Weights of a small transformer language model.
Size: width 640, 10 heads of 64, MLP 2560 GELU, 94.9M parameters.
Architecture: LayerNorm before each block, learned positions.
Each number is 50 + 12 x the weight over its row's rms, rounded and kept within 0 to 99. Layers, rows and columns count from 0. The size before them is the row's rms in percent of the matrix's.

# up: layer 8 MLP up, 2560x640, rms 0.0522, rows 1753-1805, columns 384-447
# down: layer 8 MLP down (transposed), 2560x640, rms 0.0538, rows 1753-1804, columns 384-447
up1753 098:66 46 48 65 63 59 57 50 70 57 39 56 45 58 44 54 49 58 61 46 43 53 52 66 40 35 59 54 35 40 45 54 37 48 58 32 52 21 57 33 36 55 52 33 55 72 43 52 39 39 37 42 55 44 62 68 18 54 42 42 52 36 70 71
down1753 099:87 40 55 46 69 36 55 40 48 64 37 50 68 41 48 52 38 43 27 35 64 23 45 45 72 52 28 58 68 55 76 67 63 56 41 59 44 36 34 60 39 40 55 60 37 31 26 44 46 48 65 49 46 33 60 44 60 58 49 43 34 50 50 27
up1754 106:28 69 53 46 46 68 53 36 47 56 48 48 69 70 74 50 75 53 55 22 71 38 50 64 52 46 53 42 51 57 43 49 56 55 50 60 66 71 58 56 59 46 67 43 48 52 58 40 53 68 61 47 67 50 47 50 53 56 28 53 58 58 39 40
down1754 100:32 45 37 41 49 70 47 29 44 53 63 58 61 66 56 58 41 41 62 54 44 42 43 38 53 29 21 52 55 56 45 62 53 61 31 63 71 48 53 57 54 54 61 63 63 62 38 62 75 46 88 64 52 57 53 75 50 73 69 55 54 53 33 50
up1755 098:57 65 79 57 42 47 52 40 48 52 57 44 48 51 60 59 58 53 44 60 54 64 34 49 56 43 59 60 53 66 39 73 26 50 49 33 46 41 59 34 27 56 64 43 39 63 60 53 42 50 52 49 65 49 48 39 48 70 68 47 42 55 59 69
down1755 099:65 46 55 48 39 63 72 64 67 54 41 39 54 46 56 60 57 36 60 48 32 38 48 48 42 43 31 55 55 52 68 51 63 58 38 73 54 27 36 53 62 58 42 60 61 57 30 34 42 40 41 45 45 63 53 40 24 61 58 14 48 52 38 49
up1756 102:47 38 59 45 40 46 42 60 66 51 32 20 24 62 54 59 33 52 48 44 54 54 70 49 58 40 58 53 46 33 32 59 54 50 49 26 35 66 48 36 39 48 43 56 22 51 58 53 54 65 43 49 48 44 56 57 57 45 69 48 53 51 52 35
down1756 102:44 55 49 52 53 55 47 45 54 46 37 52 52 34 55 58 39 48 41 55 18 48 61 46 41 63 53 35 45 51 61 54 48 64 54 57 54 64 47 46 54 49 35 47 53 40 40 54 39 59 48 63 33 19 56 81 57 55 51 37 51 38 55 54
up1757 101:35 58 30 33 55 47 42 34 65 38 66 33 39 31 59 53 31 47 08 67 27 54 46 76 40 58 50 48 62 41 53 50 40 38 46 53 41 51 57 35 39 63 52 64 50 54 48 46 53 41 33 54 43 49 51 53 39 47 61 51 71 52 56 37
down1757 101:63 69 71 41 45 45 45 62 72 40 46 67 64 62 46 56 54 54 72 41 71 63 44 45 58 34 31 55 45 55 45 46 70 66 30 62 37 38 51 54 42 60 50 57 47 56 26 60 68 70 52 68 35 55 28 55 13 67 54 57 67 63 50 46
up1758 094:56 70 30 40 35 67 58 40 44 39 68 58 56 67 52 50 42 65 48 48 64 46 50 47 52 40 55 67 59 60 56 38 48 52 49 49 34 47 63 31 65 58 51 40 55 48 67 50 51 58 40 44 40 66 55 69 72 69 36 58 67 20 58 38
down1758 098:58 47 37 55 58 57 30 85 68 61 52 53 36 25 59 41 51 62 48 42 28 31 44 30 63 39 42 28 61 69 62 41 51 68 32 47 43 29 55 51 58 49 49 34 46 36 27 49 49 40 59 46 40 23 55 44 43 43 56 39 55 71 40 59
up1759 123:39 55 60 42 60 74 43 64 32 31 38 57 49 63 33 51 66 65 45 67 62 56 62 41 65 46 47 43 45 50 63 45 40 60 43 63 55 53 66 57 54 61 49 43 56 39 50 55 53 32 67 24 14 62 56 62 67 63 52 46 45 55 48 37
down1759 115:42 48 43 42 46 38 68 72 43 37 33 58 53 73 56 61 57 42 70 64 57 48 50 28 53 48 54 21 31 61 62 65 55 47 52 75 68 57 69 48 36 47 51 62 62 41 39 60 55 53 67 59 28 69 42 51 57 50 37 43 25 27 62 47
up1760 127:39 57 66 30 47 40 46 56 59 45 59 63 44 56 52 44 44 75 43 53 54 26 45 39 53 44 41 60 45 54 46 46 39 59 38 41 46 58 50 44 41 40 52 43 57 56 48 43 37 56 42 62 26 53 40 56 39 36 43 69 61 53 42 51
down1760 136:51 58 48 53 62 44 39 44 58 45 54 54 47 66 53 58 30 58 40 48 53 35 38 50 47 57 45 52 41 68 72 45 33 55 32 36 26 50 47 25 60 45 74 53 70 85 56 30 55 54 42 44 39 33 48 56 56 44 24 57 52 53 59 54
up1761 101:32 43 59 75 45 36 64 55 34 63 60 35 38 40 71 27 38 62 49 51 57 55 40 40 77 46 69 61 54 45 48 59 48 49 61 74 54 46 37 37 85 59 56 39 60 59 49 49 60 54 64 43 44 49 53 36 52 54 34 68 43 52 48 45
down1761 106:59 51 70 50 62 63 45 58 39 62 48 31 50 36 60 77 24 30 51 60 50 56 65 52 63 33 53 70 48 67 50 39 74 50 61 67 37 66 58 40 76 52 54 30 58 41 33 51 51 40 56 75 75 59 44 47 55 67 59 58 38 54 55 46
up1762 105:73 31 52 69 58 51 53 50 57 46 69 49 65 58 42 48 38 60 55 49 46 60 41 44 63 88 54 55 67 35 41 58 28 47 56 35 40 51 70 54 56 25 37 64 58 45 64 58 50 64 60 46 56 59 51 44 36 32 54 54 44 56 63 44
down1762 098:36 34 52 47 53 34 39 47 56 42 67 48 28 60 56 38 67 58 46 46 43 36 68 30 59 35 48 70 62 53 58 46 38 53 35 52 36 38 49 52 45 41 57 49 66 45 61 59 40 35 44 67 52 35 50 65 71 37 62 59 52 51 53 36
up1763 100:50 66 46 39 40 41 16 52 58 61 57 43 43 66 46 33 39 47 78 37 34 55 38 43 55 41 38 49 51 46 52 45 53 70 43 62 53 38 51 45 41 62 44 55 54 32 48 48 54 37 53 62 64 62 37 45 78 35 59 50 51 42 44 64
down1763 104:52 47 50 50 52 37 37 62 28 47 66 35 47 62 60 50 44 28 61 59 61 60 62 53 40 58 49 33 26 68 50 50 57 61 51 47 54 60 55 48 55 59 51 54 23 52 38 58 54 45 77 61 39 38 43 49 58 44 44 52 32 42 37 61
up1764 102:24 60 53 36 56 53 56 39 58 56 52 47 77 48 66 57 51 39 53 55 28 38 59 42 28 47 52 31 31 32 50 63 41 45 41 58 43 59 52 49 25 66 52 45 38 32 53 52 60 50 50 51 55 43 33 52 63 51 43 66 49 47 63 35
down1764 103:44 25 60 51 54 20 45 51 44 57 52 39 69 56 52 49 34 38 53 63 37 36 46 47 51 56 16 60 42 62 46 43 50 40 39 60 33 44 67 58 42 53 17 39 63 67 59 59 49 43 31 49 51 56 19 33 50 55 47 48 28 53 86 33
up1765 105:42 28 57 43 43 59 39 49 50 57 56 51 56 55 58 57 45 59 53 49 68 51 51 47 35 57 50 54 44 39 47 48 52 26 51 31 50 28 48 51 53 49 49 45 41 52 36 36 64 61 40 41 57 45 52 24 32 57 45 40 54 60 57 45
down1765 111:53 42 59 41 54 42 55 54 67 59 55 60 50 46 35 29 62 41 45 33 43 35 41 49 46 39 64 65 44 47 59 39 46 46 61 45 53 37 65 42 35 26 41 55 48 48 33 43 55 53 32 56 33 62 26 44 41 47 68 33 38 54 50 48
up1766 100:57 58 52 40 60 54 53 57 51 35 38 38 39 49 26 51 47 49 60 54 43 59 55 47 44 60 80 37 78 36 56 64 31 17 67 57 47 51 58 50 56 25 48 44 54 54 47 56 42 36 66 63 47 61 61 51 48 60 42 50 63 42 59 24
down1766 101:65 49 56 60 51 41 66 43 47 68 59 73 58 51 55 43 54 49 66 44 45 48 43 43 76 71 70 50 18 66 48 32 48 53 55 36 30 53 49 51 51 43 42 54 58 64 51 38 45 78 76 66 47 51 52 44 49 59 39 44 63 42 57 40
up1767 102:47 46 59 26 59 25 40 45 53 58 56 38 53 41 49 63 47 70 38 44 51 46 45 49 43 54 58 63 31 46 62 51 47 59 39 67 38 51 57 55 35 24 57 66 48 66 40 53 50 53 34 38 47 32 46 59 57 43 66 60 50 51 56 36
down1767 109:66 52 52 49 59 65 62 80 58 45 58 58 34 35 60 57 59 42 43 52 60 39 42 53 58 49 54 35 51 33 52 58 43 63 45 44 23 44 55 44 52 27 64 49 59 36 47 55 64 37 41 49 49 32 45 61 67 47 65 41 65 35 61 51
up1768 092:27 42 26 59 39 49 57 54 44 35 57 60 37 32 28 42 52 51 40 26 45 59 46 48 48 66 46 73 63 56 65 51 53 41 32 58 40 43 56 41 39 38 51 55 27 50 75 52 33 60 44 48 48 31 45 61 58 50 58 42 51 56 44 27
down1768 095:41 43 53 59 49 69 53 42 44 66 53 32 72 53 39 54 43 61 66 54 33 58 64 60 49 61 45 49 34 49 71 45 50 57 72 59 56 72 48 63 44 44 48 45 50 43 43 44 57 55 45 37 68 36 34 42 52 30 45 37 51 37 44 63
up1769 097:59 47 49 62 44 63 51 38 55 48 51 45 38 46 40 66 33 34 45 34 56 56 44 45 51 47 41 59 39 59 40 53 55 58 61 63 41 61 31 34 52 34 47 57 53 65 41 59 72 56 66 60 46 58 42 30 74 38 20 49 35 43 73 31
down1769 100:51 36 65 55 67 51 62 54 44 47 11 55 56 51 58 44 30 42 42 54 40 32 63 41 54 47 48 38 62 74 22 66 39 42 47 74 49 37 53 42 35 37 64 74 47 71 43 59 60 54 43 55 41 53 55 54 53 52 51 43 51 49 67 57
up1770 097:57 81 65 52 35 58 51 44 52 66 46 66 50 44 60 65 51 49 47 46 64 45 42 58 52 35 25 45 44 62 54 44 71 58 45 25 56 37 37 53 47 58 32 48 59 49 38 76 60 32 28 42 60 32 71 40 47 59 39 58 59 62 35 44
down1770 093:41 46 36 50 53 45 48 47 58 45 42 64 64 54 39 41 63 55 67 78 57 36 39 59 62 35 67 45 39 16 44 40 31 49 54 43 35 42 47 43 44 46 52 54 46 42 56 44 46 62 64 36 44 67 53 47 55 56 66 40 67 51 37 57
up1771 108:61 44 56 60 44 51 54 55 17 45 32 49 60 52 68 50 49 39 52 56 36 51 59 51 40 57 49 51 43 71 66 45 55 63 51 45 66 51 57 45 57 41 52 53 59 56 46 53 67 51 69 28 50 44 33 59 55 44 48 54 33 47 70 37
down1771 108:59 58 29 55 43 50 48 38 48 46 56 43 51 69 52 43 39 52 56 67 42 69 48 63 69 48 47 44 48 47 46 48 30 30 24 50 38 52 49 44 57 64 47 67 52 44 42 61 50 43 40 28 55 56 62 62 41 62 69 70 30 28 49 44
up1772 102:64 62 42 62 54 59 47 57 52 63 51 43 59 72 60 31 42 55 58 37 35 58 37 46 52 59 59 30 41 56 34 61 59 47 63 47 53 50 66 42 56 72 63 32 54 57 41 45 31 52 42 46 42 38 53 69 60 45 61 47 50 41 38 60
down1772 101:33 57 58 51 35 51 61 45 60 49 54 54 39 58 72 58 45 42 54 42 58 32 36 59 45 68 38 48 56 47 58 40 50 37 68 37 54 58 38 46 46 52 65 43 54 61 53 43 38 64 35 57 44 60 56 45 54 58 59 49 47 40 61 56
up1773 100:45 65 41 56 63 16 51 57 59 48 63 38 48 22 45 42 60 45 48 54 66 50 45 47 36 45 62 45 70 59 40 53 65 55 35 64 57 45 39 61 49 67 55 46 50 44 57 40 33 48 50 38 54 50 50 34 32 50 44 54 60 67 45 55
down1773 102:37 48 47 25 38 30 52 47 51 49 53 54 45 64 60 41 56 57 47 56 56 56 42 46 51 47 30 54 49 46 48 30 56 20 49 31 44 53 69 45 48 34 47 34 54 19 43 57 44 58 64 48 52 46 38 38 46 46 41 38 65 56 67 45
up1774 101:68 15 39 57 75 50 52 47 73 58 28 35 54 47 61 56 45 64 67 54 57 48 78 55 65 71 25 57 75 76 69 47 40 56 31 43 74 58 59 44 60 43 42 59 55 60 76 55 40 58 65 37 56 49 50 36 56 77 43 53 62 56 17 73
down1774 095:41 53 36 47 45 54 42 39 58 56 36 47 52 52 58 71 30 69 60 56 41 45 53 30 66 47 43 44 38 52 42 58 58 41 79 55 67 47 36 61 44 67 48 29 45 30 38 44 50 53 33 44 58 55 31 60 48 51 48 66 42 48 57 37
up1775 100:58 38 60 36 59 64 55 62 46 45 49 40 45 63 56 45 47 64 53 46 61 60 27 66 44 59 33 40 48 51 65 47 46 49 61 62 27 58 45 36 46 51 76 67 47 39 31 57 44 32 60 47 50 51 53 44 59 52 47 42 61 32 47 72
down1775 097:31 39 50 50 32 25 59 39 32 55 49 51 64 36 29 46 56 41 37 41 38 69 44 47 50 48 68 69 52 50 50 38 66 37 37 42 56 54 40 69 59 39 30 57 46 37 40 70 82 41 63 49 41 28 47 44 32 28 41 47 58 49 42 54
up1776 099:61 47 46 51 41 63 39 51 49 59 38 29 38 39 36 54 35 59 37 50 28 49 39 58 62 85 69 42 66 67 65 74 49 53 39 49 53 51 44 39 48 53 62 50 42 47 49 52 55 37 37 38 49 29 37 41 46 76 45 62 59 38 42 73
down1776 097:50 54 54 38 78 54 45 53 57 48 64 48 65 66 54 44 72 51 50 55 56 32 43 61 55 46 55 53 46 51 41 42 28 46 53 45 35 37 61 40 38 53 44 28 48 49 44 67 54 51 49 29 42 78 45 25 48 49 64 48 55 45 53 45
up1777 103:60 70 66 41 32 65 42 70 52 44 55 51 63 38 67 58 38 63 45 55 54 62 55 65 62 67 58 45 53 61 54 43 40 46 48 70 52 47 63 60 51 49 51 65 47 50 64 38 30 68 39 48 55 39 50 57 64 47 77 48 60 60 48 72
down1777 092:36 29 44 55 40 43 52 61 35 40 29 49 41 63 60 48 47 40 45 66 33 58 44 35 47 52 53 58 24 35 57 43 42 59 68 19 40 54 38 47 47 59 49 37 66 33 35 28 62 69 65 56 52 60 56 52 63 58 28 51 37 61 39 59
up1778 106:51 59 39 85 53 38 60 52 60 48 50 38 66 60 44 45 55 49 45 38 70 52 40 28 66 65 42 61 68 66 49 64 47 42 56 34 58 73 47 67 52 43 44 43 48 36 59 42 40 48 50 62 60 29 55 48 40 61 35 56 72 56 72 64
down1778 106:66 44 45 62 64 27 35 61 34 42 57 48 43 38 41 68 59 44 60 52 73 53 41 60 58 27 55 45 55 42 54 57 45 61 54 62 66 41 60 60 41 55 57 39 66 57 55 50 44 29 64 39 55 56 63 30 61 41 73 59 66 42 31 29
up1779 094:57 55 65 54 45 47 47 65 46 46 37 41 60 31 78 43 54 50 55 57 51 54 41 51 30 45 54 56 42 42 47 51 54 64 34 40 47 52 40 47 37 59 55 52 67 54 48 32 56 38 46 53 43 30 59 39 45 42 23 52 69 51 51 46
down1779 100:54 57 39 52 56 46 33 47 24 24 23 82 64 59 36 59 40 44 39 19 43 49 47 50 67 31 56 55 49 71 57 19 48 36 59 50 59 64 63 60 62 59 68 63 49 50 46 53 43 46 43 51 58 54 64 42 65 39 35 61 61 52 51 47
up1780 101:58 48 40 45 46 61 45 78 76 49 44 40 38 43 50 38 31 48 52 44 35 58 73 54 56 50 45 33 57 34 32 57 52 27 27 73 52 59 85 49 59 51 45 63 29 35 36 50 20 61 49 31 73 33 45 68 40 33 41 40 43 62 60 39
down1780 100:46 40 49 56 49 29 43 46 28 45 50 44 52 44 67 43 71 62 67 66 55 30 39 36 54 60 55 72 37 17 54 53 42 45 54 43 44 48 57 24 55 52 44 33 54 58 62 63 51 54 74 50 67 34 47 52 43 64 59 35 50 49 49 39
up1781 100:39 40 40 33 42 27 37 37 46 40 63 53 33 70 47 55 36 61 33 62 34 58 48 55 41 38 67 42 58 55 71 58 61 34 49 42 55 43 46 40 49 77 44 55 44 61 55 59 71 56 49 75 47 42 47 47 65 63 51 55 37 60 58 58
down1781 106:50 58 46 55 31 55 39 56 44 56 36 43 53 76 48 37 39 52 51 56 73 34 49 31 39 23 55 49 35 48 46 41 74 50 62 45 37 42 56 51 66 48 48 66 51 66 64 35 50 56 74 52 63 46 31 24 62 58 36 52 55 61 67 39
up1782 092:45 49 57 53 57 68 46 40 54 53 48 64 58 52 51 30 44 55 52 56 48 56 58 49 50 36 31 49 29 53 74 57 57 36 53 61 44 51 44 48 41 51 42 58 49 53 61 42 30 61 66 40 35 71 55 51 55 63 51 58 44 50 59 66
down1782 090:65 50 31 46 47 27 31 71 37 55 46 58 36 40 67 60 46 54 42 41 51 54 56 38 55 36 63 78 65 53 54 49 55 42 49 36 48 51 41 48 60 43 68 67 61 68 28 58 56 41 65 42 67 29 45 46 50 51 38 69 58 41 45 44
up1783 100:56 48 60 37 66 66 44 43 40 29 55 54 32 44 57 50 36 53 70 48 41 49 53 40 63 49 44 48 45 42 50 67 61 37 46 64 50 53 26 53 64 52 42 58 42 50 75 45 30 40 57 46 36 54 38 46 41 56 19 59 52 62 48 60
down1783 093:73 53 52 51 31 57 31 41 47 64 58 53 48 25 48 52 49 35 66 29 44 68 38 58 49 43 45 53 39 26 53 65 50 48 69 20 67 24 73 32 46 29 55 63 46 56 34 34 42 70 26 52 52 20 24 39 51 36 38 47 27 64 47 54
up1784 127:40 57 61 48 28 35 45 42 47 57 55 46 34 41 63 54 51 66 44 28 51 35 56 75 46 36 71 50 71 51 58 24 47 42 41 68 49 60 50 43 42 54 41 59 54 36 24 55 36 56 54 50 51 60 26 70 58 57 48 49 55 65 58 24
down1784 107:39 48 34 25 31 41 53 51 36 46 55 47 49 38 71 52 20 48 38 42 39 47 55 63 45 34 39 58 62 72 56 33 43 39 44 52 49 61 51 32 24 63 49 50 47 54 44 64 60 51 60 42 42 56 46 54 62 33 68 45 70 71 57 59
up1785 101:49 40 33 33 37 53 36 61 59 31 42 71 67 58 57 73 49 57 52 52 45 37 59 57 63 59 40 35 44 59 57 73 46 45 55 48 63 53 47 52 51 76 50 54 29 50 66 61 70 64 64 38 40 63 41 63 38 68 62 58 30 45 60 45
down1785 096:44 27 27 47 45 48 34 56 33 48 71 57 37 63 39 59 62 54 63 63 49 49 40 42 70 44 69 61 62 29 58 45 42 50 43 36 52 49 51 46 51 45 68 52 59 59 65 28 44 33 41 62 58 48 53 48 44 45 23 48 51 58 65 53
up1786 098:40 61 47 57 57 68 40 65 49 62 54 56 48 43 71 36 54 64 81 41 36 43 74 58 54 54 66 42 38 38 64 65 45 60 51 33 51 43 50 45 31 42 28 48 62 67 68 64 42 38 56 50 44 45 60 58 56 54 37 73 49 84 46 57
down1786 097:38 35 21 72 53 45 44 57 79 28 48 46 48 51 29 41 39 38 49 41 62 39 56 61 56 46 47 65 48 45 60 59 33 58 30 52 39 56 57 63 58 39 33 51 34 59 39 58 38 56 45 51 67 48 57 23 68 44 40 39 44 43 67 45
up1787 101:53 32 59 63 42 43 33 58 44 57 64 42 58 27 55 59 35 58 45 56 60 38 62 42 49 40 45 44 44 50 40 47 42 34 39 51 64 65 51 42 42 56 53 35 63 40 32 46 13 39 29 69 37 44 43 62 49 62 32 69 38 73 45 51
down1787 097:49 55 55 57 73 46 51 37 53 41 54 46 43 39 64 54 30 77 54 42 34 56 50 39 58 48 54 60 39 61 76 39 38 66 39 50 37 54 80 48 45 46 65 48 47 47 44 50 43 44 27 60 63 59 44 43 54 53 50 41 48 49 41 64
up1788 098:47 56 46 57 48 59 52 13 50 52 58 35 54 39 58 62 59 47 51 40 52 65 19 64 31 41 41 54 53 46 59 57 29 35 49 57 27 44 46 45 52 42 47 67 52 41 41 55 58 43 46 62 72 64 76 61 51 47 34 58 49 51 29 63
down1788 094:64 52 39 34 61 44 57 62 58 42 56 55 64 40 56 56 24 71 39 53 31 46 59 27 62 68 53 26 60 51 52 53 67 66 53 55 37 13 47 59 42 50 68 37 61 49 47 61 60 57 56 30 47 58 36 42 30 66 44 64 54 48 55 60
up1789 096:55 37 39 62 45 34 29 50 57 67 38 53 38 46 49 52 54 66 33 41 34 50 34 44 33 36 46 47 39 67 65 47 39 63 45 34 33 49 43 56 51 64 66 60 33 62 52 41 72 40 52 38 61 47 66 50 54 39 50 32 40 53 44 61
down1789 094:61 57 47 40 51 32 71 38 50 18 42 69 38 33 80 33 57 48 64 31 33 69 27 27 57 74 39 53 52 43 58 75 53 26 61 45 51 41 38 47 54 38 48 55 50 41 66 61 28 56 57 56 48 56 45 53 68 61 61 71 46 38 39 55
up1790 100:51 54 56 51 58 67 51 34 49 50 58 65 53 42 46 53 61 84 41 63 39 68 41 54 39 60 39 36 49 65 53 58 33 44 43 52 37 46 47 51 42 31 50 62 52 32 52 52 54 56 26 46 35 47 59 32 38 71 48 56 60 49 58 47
down1790 098:39 30 50 42 63 47 52 47 37 56 49 56 29 43 56 58 49 54 41 42 57 28 31 58 43 35 57 51 53 35 41 46 76 43 49 63 64 52 69 63 32 58 47 70 56 45 38 57 57 57 55 46 54 45 46 61 46 49 41 60 43 47 65 42
up1791 095:53 55 24 73 64 57 41 61 55 32 54 47 78 46 39 34 41 54 57 57 43 59 65 47 72 56 45 76 63 40 63 52 39 74 53 51 54 54 64 64 42 42 45 37 63 35 64 44 49 24 43 47 44 45 39 41 66 47 63 19 49 41 48 62
down1791 094:39 17 49 27 49 65 57 37 04 59 47 54 28 43 31 46 56 61 57 54 52 42 40 47 49 75 42 37 37 55 26 64 38 35 54 90 35 56 55 40 78 55 55 35 51 53 47 56 37 63 62 57 51 52 53 69 57 51 26 59 36 65 27 33
up1792 104:61 64 48 50 60 48 36 60 61 54 49 46 48 38 40 47 41 62 44 32 23 50 72 72 60 56 40 53 54 41 37 53 73 60 44 50 40 39 39 35 51 64 66 42 48 33 58 75 57 56 46 56 24 59 40 25 48 67 52 55 72 72 53 71
down1792 099:62 49 67 51 33 43 33 44 59 64 31 47 60 37 47 62 56 57 35 43 48 48 54 34 52 36 43 81 45 46 67 52 28 60 67 34 61 50 47 39 39 41 50 50 55 49 41 59 35 59 39 36 68 46 36 30 39 42 39 47 61 52 45 34
up1793 101:78 45 31 59 45 58 47 60 53 52 60 54 59 37 68 22 74 55 43 35 41 47 55 49 61 55 49 67 43 44 36 32 26 30 54 49 39 59 66 66 44 45 42 50 49 54 48 33 51 50 46 47 45 55 60 63 61 36 43 40 51 62 22 43
down1793 101:75 82 50 50 67 40 50 30 39 45 48 68 48 56 65 35 61 55 41 56 45 46 62 53 47 56 41 46 56 42 61 53 41 69 48 45 42 40 28 37 66 49 45 57 38 48 42 42 47 39 45 43 39 25 66 47 54 59 74 72 61 39 48 28
up1794 099:53 52 39 51 45 72 50 52 34 82 58 53 64 53 43 40 62 57 53 44 58 58 57 48 54 50 52 69 52 34 33 67 52 65 60 67 51 65 51 44 53 42 50 62 53 62 38 54 43 65 44 70 37 42 45 43 41 56 27 49 27 44 65 45
down1794 099:49 55 57 45 38 45 33 58 50 31 35 41 37 37 59 55 49 34 68 48 47 41 49 43 59 44 62 47 47 51 48 32 50 48 63 54 39 33 33 55 60 47 70 45 29 39 76 69 63 42 65 65 48 55 46 27 57 48 51 64 47 41 33 57
up1795 101:50 72 47 51 51 30 59 45 61 44 32 42 60 37 48 61 29 53 56 46 44 58 71 51 38 37 42 49 34 49 61 54 55 11 36 41 54 71 61 50 40 27 49 65 40 45 40 56 46 52 34 46 57 56 36 64 32 44 38 49 63 62 44 45
down1795 100:74 69 39 55 38 40 31 38 67 46 64 69 37 47 57 74 61 55 36 50 49 52 33 49 34 57 68 74 35 75 45 58 53 41 71 54 22 51 52 58 41 46 47 51 38 15 59 83 74 77 47 45 48 69 41 55 39 45 57 60 65 51 49 31
up1796 102:63 65 54 30 57 42 61 57 67 50 51 45 46 49 55 47 39 62 55 65 37 67 45 43 29 51 66 75 73 57 38 45 53 51 60 35 57 25 44 33 55 58 54 55 33 40 63 53 46 66 45 64 35 41 47 46 61 57 25 51 60 47 38 55
down1796 105:49 57 64 68 45 51 49 38 28 55 57 59 40 36 59 60 43 56 41 77 47 51 62 29 45 39 39 45 34 46 64 66 21 45 35 52 53 53 38 54 56 47 54 28 62 37 39 75 42 42 69 35 60 68 32 32 58 53 37 31 84 41 63 40
up1797 096:25 61 54 35 57 41 53 48 44 59 44 67 27 38 67 20 46 43 51 46 44 44 52 49 52 48 65 56 56 63 49 48 43 42 81 62 65 62 70 65 44 34 48 44 56 33 46 69 52 68 46 64 69 52 59 49 49 74 67 51 58 50 55 46
down1797 103:60 40 42 47 53 47 43 46 65 43 52 24 68 47 52 48 25 49 36 59 55 46 34 65 68 36 39 29 34 68 49 83 51 48 45 42 53 77 43 46 54 35 34 32 61 53 55 36 55 43 65 55 32 41 68 59 66 23 48 59 54 68 40 54
up1798 106:64 62 60 59 47 41 61 66 32 55 65 40 64 48 68 57 39 66 67 42 65 55 48 56 64 39 52 54 59 52 46 52 41 41 54 49 46 62 44 55 55 63 50 48 35 70 50 82 56 39 35 70 47 59 34 38 19 57 40 41 23 49 85 27
down1798 106:56 37 44 47 57 52 53 62 29 28 49 36 51 56 48 20 37 45 55 47 27 25 41 59 36 65 73 34 43 36 52 42 38 49 59 60 30 49 63 61 57 55 44 64 59 51 40 58 63 46 74 53 70 76 43 50 37 44 52 38 57 43 30 66
up1799 102:39 48 59 42 50 68 41 58 49 68 50 47 44 60 51 51 55 73 57 51 39 59 59 33 80 52 51 63 38 70 40 33 51 43 64 50 39 53 54 36 34 69 63 51 39 48 60 52 49 47 51 71 51 48 51 48 55 43 31 67 49 38 75 26
down1799 105:55 45 66 71 80 37 33 59 43 54 32 62 47 64 47 50 58 38 48 60 39 24 80 35 30 50 50 49 63 66 55 56 34 58 44 45 43 55 64 33 64 67 50 43 73 62 54 72 48 41 54 29 33 64 60 34 40 66 55 44 49 76 41 61
up1800 099:41 42 36 58 45 50 33 52 47 53 60 40 48 27 80 74 58 71 56 42 32 59 40 60 54 45 26 43 33 17 41 45 47 34 42 64 54 59 61 39 62 54 44 29 57 57 49 30 61 38 52 45 40 53 38 41 68 72 54 49 45 46 58 48
down1800 106:52 64 41 59 36 32 86 57 35 61 64 47 67 71 73 52 38 37 50 74 40 34 38 38 72 66 63 29 40 36 47 39 47 50 55 61 41 40 38 58 52 47 48 37 26 53 39 59 39 42 64 52 60 54 43 65 63 66 31 68 43 53 51 58
up1801 098:56 43 60 46 67 73 71 51 53 27 71 45 44 64 55 42 70 60 68 52 64 49 40 45 18 43 52 61 50 66 39 39 44 57 54 42 32 55 58 32 51 63 57 46 49 52 54 47 58 48 51 51 33 37 74 49 62 51 42 48 45 62 78 43
down1801 090:43 38 29 48 52 42 39 53 49 65 32 65 58 30 36 61 24 35 49 42 50 65 54 50 67 71 65 53 47 40 49 44 62 55 57 46 47 45 49 53 48 28 27 43 31 50 49 65 29 65 39 58 51 58 60 40 54 50 64 36 68 59 44 74
up1802 103:64 60 71 56 48 67 44 54 69 55 47 52 37 55 59 34 38 49 52 49 60 62 44 64 47 51 44 49 40 73 70 42 63 43 61 61 72 52 56 62 53 40 33 45 46 58 40 66 58 56 39 55 56 63 66 50 60 45 40 59 52 70 66 21
down1802 103:52 65 31 60 48 40 75 53 39 51 63 36 62 59 44 62 47 29 39 46 40 59 64 32 52 29 31 31 47 51 45 40 37 52 63 33 36 76 61 48 63 79 57 55 45 65 47 32 47 65 53 64 67 31 51 63 45 45 61 49 44 49 77 56
up1803 101:63 56 31 51 45 62 54 44 37 49 38 31 64 37 44 38 67 40 56 35 63 23 59 56 28 60 40 51 61 42 64 27 56 51 63 74 46 57 44 56 42 59 55 64 41 53 52 61 32 51 47 34 51 51 49 45 36 32 41 48 68 69 59 39
down1803 100:37 25 63 46 47 67 42 35 41 80 50 75 39 60 31 58 71 60 61 36 36 25 64 45 59 41 34 53 66 31 54 53 40 43 60 37 41 48 42 44 54 39 42 47 61 39 58 55 55 72 43 49 41 72 60 47 58 28 41 70 59 35 70 52
up1804 094:50 46 29 48 36 59 41 66 60 54 45 35 40 61 36 42 34 54 37 45 49 26 43 70 50 51 53 43 30 48 46 39 53 44 60 47 25 62 72 46 41 46 78 56 54 48 44 62 63 23 84 51 38 61 39 46 50 56 48 42 40 51 45 55
down1804 093:45 69 69 26 43 43 59 49 50 54 49 25 44 42 65 51 37 54 53 43 48 63 50 70 61 50 60 49 65 33 47 65 58 39 41 69 53 30 47 44 52 81 31 60 50 34 57 57 53 47 73 46 37 38 41 49 43 40 22 55 50 44 52 44
up1805 096:35 53 59 47 42 44 52 43 39 61 47 39 55 42 71 63 59 64 48 52 63 41 48 54 45 39 47 44 36 62 40 47 31 54 57 53 48 40 27 52 31 53 55 72 70 49 23 67 34 59 40 46 65 38 41 46 40 51 57 41 43 45 47 45